Weights of a small transformer language model: MLP 896 tanh GELU.
Each number is 128 + 24 x the weight over its row's rms, rounded and kept within 0 to 255. Layers, rows and columns count from 0. Numbers have three digits each. The size before them is the row's rms in percent of the matrix's.

# layer 6 MLP down, 256x896, rms 0.0854, rows 83-255, columns 64-95
093:113107134087126148166149178128140117094144156127109086149160145085136108172083138104142103116094
101:156143102105120149165081157143108135111125144122071122140146077092171136116126114125144171185156
099:141145156147133137148122128127099103116119130157161133164079161113103178096124093101107135111134
101:150145132101106122136110124121143080095112116133139122126103147138143134115142140140152131155129
097:125139113125160140104077132133105080115158118119096124129149117161110106189107131141107136085153
096:129108126105135120143109101127148159138162120190180119124150180121087136099173117092149123139127
097:138169103129145125100153089144097142097130123131131128133176117131134139081170096128154139178107
096:126154145140131141180120145135111127139136086123150120120110139140082144136102138135122137129107
101:104141150133121087150101123148152139077173163099142116109091108098120146118112124144101126132166
102:160102112161160188080151124148079110122105126172167143154116132138171137123137144132124106119160
096:137132147132131103132088130133129141132151127138081135110149100090171066160134142123154124148154
097:156138077145135129117148125121152178126140130113144111080155137109112099127124139067133115127150
098:106144151080165121127071125148071132111144091101108139127127131134153170135133141122125170145121
097:145125094171137114084087140124147132188137125121109116110094096093141138123124129123141130107149
106:139119154144117178109123127146123120143114091136118153122100110103095125102153134116143181118122
099:133103093109151117112115108115109098107138135109136124126132082108108159117142147098142127147148
102:147156073150076128158109129122142133125149135146120149170135143112110133135125182138128112136126
105:116143154127135126156110121122126155111130157151103120122125141124120104159115131132113115139114
100:103138107151124167124139157104122161138145140072125177107131148135155115121104109118121089156095
098:106161107136131127101148137139150147124160162139139158144192132149054126081129116138127132189080
102:109129102077135177140116119125071144150175097137128144107100167098077164116121091147088121081168
100:103144115157105112138125134154174142134104098144152119154126119128122073120118165135165166124151
097:114101083164134120116085147128123105157133131119168125129162142124145097068089149147126124163091
099:167098113131108099100151137153120145109107117136137114120118175091149134108104112104146124146126
100:142142135139124108120107129132119086149132137111148140095110149157139137148128113098143138145136
108:142138087112087111119149147151161156110144134165124114116112121136158122131092113126150123126150
099:140131076127165113152131140150129141079118120107084096122103162104108099138125132110119116136118
104:129145098155158107110086106105119142090099111078145129153112100129097110091099122122117139106097
102:101163125098124151137160131160111151106130140112113114113097111186140149077135144159159133139113
103:134158118117105125189171139094129105124127144143144125100152118105125144158163166119122072145144
096:116156149136151123095115100105147147113138135120111169118120150135118158129131103172085122130150
102:118110116125151098092151153124112113167111145060132117116092122131107103097152140127139147081127
102:105142108117145117136117080165135123144103108132125146128160100123130148087112095165135172084131
099:090132097117181191099154147138153112106117114125118134136128171129128156189137118190083106117181
104:126126126102075134158118110130158110110151142112110173091120118168102098097152141123102141138112
100:154120162137204168126142091124141126111125121128120172097162126134100094166159081090095151085127
105:192103145077135117132168158165094148143120134147137174119137099153107101180091139140119155168111
100:129157145111155170094139151115095092110170144148183104154151120136113110145150160120159150160113
106:124111117062135192120103134151132131113107163129113135161085133098098155129127136089123096129116
101:188097158132119131154150148120112128109128149136121190144164141148143128130147167095135115189100
098:152080099154113124096127105107087156137126075150146128095150096089120167160123112110105117144119
095:168101094149132125160074122110151145136124111138145117137139108133154102138145172106122152122172
126:156157114117140126143102112119150182120141105149132108155139094094100126085100148152158136101161
095:079147113103126142130164123131106093140158146108113184100137097098090131158078122140120161108137
101:145106132148143180079137157122091128100121148164143109137147155148116129138087132143106108144095
097:121167119132115134118132121134126162131150150133102134139136151157115147119133163132128152106147
102:099142140128157078115147119142134135086124158122154172114131167129122152125149121085133107104133
098:081143130127145126117123146114134125127107157127148091130134112147110103157117138111148118135094
100:080154167092119144148181137124111115157134209123133113157144162100142104085133127091126107176113
102:109110128158084143116118133158059109096142121116131146139154121149134119156135113107136120143145
106:128142139163166142155085125158115141096131110115174124104115160148121126121141105108102107136140
100:138095118106106144131129144109181132170137099095096105144086120154132120152111123137131125126140
099:133111107168145102157139123149168080116154117128138127117123099134126144132165118138138128136077
097:136116167129111109128112139121117163153124145152114119116119153149131102137093131089102152119129
095:142099192123137110132075085167145104126079114115095111138139136159113115119114173118158126136082
098:118167112164156125122138190112094142106137164135153147126137063108121109147141148162163143130187
099:114120138125128167103124104089156116125135109164182141118121107129111124077147147106134111153091
098:153138124125125125107161123096101109124168160113146129122147145196155095134143138163143135130134
095:155146184100108076109132140151117142136132122105119132187088137147117129150137141168128085095144
101:130123151103109163134104110104095099129132074153170174107145141085139152182142117074128124163118
100:115138142112153179140156132147134176151136118128123103159109170128139154156133170148129115084142
095:150139132152125134151184138168131086114167080153131126103151125109111138078105160101129094149145
099:117128125155141125135183136156102086153136124105114070131101127122132116103141119138142143105114
094:148137124130158155115089135122141113148144120168108151152132152165140154157160145149115130125146
101:093111081120151092107190104155111091129120115105163101115122137176090116132168126073110105091166
096:134138138122117125150178140133089115147168097123126164128125181104146139137099109139112154129142
099:156127181160171110145119115101092152163105075115088116145121156135153128171128140127172131142110
105:115124095130151125186184096150116100091142145162082165130126124164111152133131128102083138125110
100:133148116160150117120135137121151082130160120128064093128122111115121121134122117124157135123153
102:129155158097163134188133070155120133109148157128122157106124106136155136127095123088121162140125
101:134142130119123141157112159150149181148128134153128151137171099096122126138140129118141149108170
098:139081157084085147111130095140114123126112148133120138086115094098106143132132132134080149136140
096:126122126064124085138124137122176128171164120132159130095119126117115109135142152088106112108072
104:156114174151100101166095123120146171133104137150098133138179152117139170089149114125117155131169
098:157133117159119108093111136118126096161109156125107111108089166141135123131137128134125131092166
096:125137151120108149145114132105129147173133116168074118120144174115098136112106109140126126145134
093:108130183086139142109143183084142103133148165162159121139087127132137148163119146069117130145143
104:141111113140123161088143129130139144133111120120152095138124108125091110128137165148100121152105
099:138119066125131160093104132126119140123148151106146118119130155142154141141127131134135178137109
103:115120087095139129165170131130136097081136135150137085133139121116135117112131111156104154158121
097:124132090143133134124137100157116126157080111176097122121104140155172151122100126095108127177106
097:107075129092157117085083130102194120194121192118119131117135100098127139164131110118090143135115
098:127136169177163123168165163108130119123145149096117133087132108108147081154142125169112090115152
098:162141117102152134152123127120111131117107169138131156158083105113142120115181168156145113132097
098:120112126136145113108142136098107128168134124119107154143155144120147081128167093085140108097135
107:140100144149083062127170115146146147169117144121105127129098113151093179100119128140151129180137
099:150128156147116101063132114134128126149118150139123119163121133111144109092168111116123173155137
098:109150131127152162165166120095156134164176080137140149115180190118132112159149124131080096177091
100:172149115144160116131104112116158129100128114145138129116114120160117091142134123143124081118132
098:116139160102112114112119170080113151100142103143129162142182079193082140204132118117116130133149
100:120118127128130088151165114151140119095134112137133148182156138135145088127089133077149143145137
102:093145122092119102069108176122107099116099118123098177127102117138106091189157159123090138141104
106:080139149151150174079134100172173118086108151125129139111106131120147149139129110111128133142121
097:106143133144150151121113140122146139144155142087142139115129097103125104145138119142130135118111
100:104108107114105146114142159102125143149151123086148141149119088130102161118105154094131162127127
113:134071087116159124104140144160081179128125146138128097119111125133156117101120137098103121150088
097:094179112130158134114118143081097135128105109139122129137127154164127134133175134134134094137096
101:108129125207084098111122130136143122168129098109103102145127100136089118092103119182174170175121
097:096121095057100147118120136135114125114155139088128157175077119159114146108169118155123140100070
099:125113111132135119135161116150110108084115124137115121170164119172134110137121123126151131124126
097:173174153084128147118140185125161165099160144109112134128130137094104147139138109095116091151156
098:125111137206100146100127109153148116133103152125143135075121150139149149105142060098124092093143
099:100129099147127136151135073110158145160136142107106096132086133172135082137133117128121128125135
097:115137110153090104159125093109140180066143124115145123076156155119130123141151130137166125117121
099:140190121082142096138120127152151114142105117128106135121088169101102161087140121106124127107119
101:122125098123092061152115113160112117132102148134121126134153164110114132106083128116132079168136
101:111118133148103089108146127182107055094089100118110133115107128097151160131146172129176173101149
098:136154164159135137153119117133119158137132152109134120163170172135103162181162125155098160136134
100:154150134119146103111116114114089126140109133096137124110152121092153176131142136125100141131096
099:159121134140113147148123120097142125132151141113079160108137120103100094123157128104124141160151
095:132088150105117127148168116139120113158149119107173135103097159126153126155109126118130142096171
095:103111108117126112142088079149118108126132146133100121079118135139153119133169134160141105080112
101:114078140147140172100162117166152111141168077149086154108132097136101129113131104133148140103142
096:151118117116149104145126106084142128114102155103149130148100106134117137147155125145092092111108
099:122085142172129130089132109163161143165129123134131092151144140112128103099099092124132115123149
100:119106162137158151134139130147172090111104098101210131144108143115102137098124133120123134090131
099:145097104151146170120154127111117144142135130111140112172143115100141163110104092152095112115104
096:111145141152151101143129127166157186153116122127151151144089116106132149133160127145116153145121
099:139129125151147085135162140157160113139115147125106122154108114116129115113133092152122132126132
118:132131130151159181140137156115160096149141155143079067124129135141107133130114105162136084128162
099:138158154104129109161151148126155133160129142128146118113134084118145150112133140112147159147134
099:132146155107143131097110120127104141199164119107100125152145108139131154164109134096129109142123
098:120112141124136139131043146145121120154106135091137108148096130139131194112136131155137147112162
101:133139119154122090131107146138156106135114140115141132144118112141149166101148158144149133111124
097:143140105099128120169140194142120147137159107133129078130145102077147127126120130112140177096136
098:146124122166160138139147113120092098139143112132143119141095140145121151054113131113133099088102
099:121173124155135154181100093155107090085081136136160094110167118101127125142150125125151136095115
099:136136101126118149133142135128100132161123120143078115128099072137133082131112119154145145120108
102:127143126105113079143162112126087110127124116092140088150112117208140112141097155142122181106098
100:155134106145134124108142086143139129059128100118147112134165155131110091106152078128146115080108
099:179148171100133158130124122146119149114149104117124143154100073151124148159098150147111138146130
095:128116102136134187127119093139128136123197150134103137131146114167150110131083103126123126116099
097:118131168098135122114136130116137125113095136137151155137128176107158143106111087132135141184091
099:124123106062094105151131146087101065107104131115071143104123110147122178135148092117120072081098
100:155092105119108120096118129104140106116096110152084105144119117084148133132129171129157133151148
101:139130163154099073162166134070115141124106144117119092071110172114160156157092179131130119148098
100:119143138076148105094143096119123112149129116107170110085105097120134142108166116119154129101118
099:145153169193123133142127142150121112177076176150167138125127112114136095104137173092126113139134
100:118121089126132127134115155084116133165127106103151122109130120123174125131134160114125125120161
101:149119088118110113140153138118158168131158157146158116085092118121090181145115114151145135133148
100:102102094120098086146109155089121091126160152144141121082113101139143143102138100164145155127124
103:079151123107153132132107160141099101112109107104113147114059162142149148123122133137130134099128
100:146122156137102135144173116115133126086117100145089121101143106091126102136138128148158150149112
102:155128102113137138149165108130147135088093127127146112163113149130163100143094146134124128137114
097:117123162122104182180127141111083092143106157141132095126093139142153110075155140128172135145107
094:150149132155107131144092118141089123106129148115112138116153065123091133097100136155135110139096
097:099130112120136130124118103132104181144120137160159075119125157090139127090143131136125150116155
098:135128145116154106126081112094135143141119101154172162108147147082137107160136131099140092109100
106:154161181112099172136158152142131106097112098136123142126131178176175127169106117119126131112150
101:125104170071098092140114116127140109146123104106114160142135144163092151096111118154121135131105
100:165104157133150111135125123133099113114190093138139089096139171161091109169137165148105158152127
096:142142117121137119156103134120149097140122145105143118099115187121122127132131119176139154109074
098:092127150134126131074096109113154166139159152114097100145120110112117096120103115177072079110135
099:122120118124104212129134166120120151155139096083092129099156145134106152183098138131116146156164
099:109106098096124150166150121120174142126096131158121123140161123126133097122164108175127127164137
099:142131156121131129119101145145096135100119103120148105137154166117148091096118161126135115125140
095:077126145101153113093116146117108137130128136139086143115147100129131157133092114130129167153099
099:148132140102126121145141160110099125155086135157158156134169149174162162082131161147130182093125
099:109113106114135107092121119126098119117142109111149136136174123111116116141109171140140132081159
098:153114165142143108130164171129115128096132164131126123130140128091148114130140091129130105168107
098:164124162137109134120136104114121130113114142130096145142161110125094083174171165119115164135121
103:116131130160125110128144134105118111149196081154120151142131145136116087127122124118159073094156
102:157148115131125078111147137129127140081175150120146162116119106159111144142115136195119111128112
099:154150156153104134114099137170135114128144116086121103148097165179153119182144133150151124141158
096:119108122143118138137095128118153148143115143105126128140061086120114136111170110137165105124156
099:168122104178153167089111106137131121137108154159142104166149121108147126120132130077127163098111
097:138111106134113089143146129166145117123125155094137129118120123165095187128143166119136107085120
100:124176132140089115118132115185094126153122132154129149154108130090109134133099149116131135106139
102:167111083180168113129075115142134144111132127169132144125117149118111148113127117075152102131130
102:090161115133085117153115120135136116116087078153155140149091118130166098152126123120147155093138
100:081118083136083153109140160152114127093143113106155155117144144122124100139169125106088151142124
105:150121113140119121101133116139167146089148098109165135152113097171097151143096132134102112152139
101:151103139092086123129093107088126114161142121134166132144192093131138111130110138105098082088084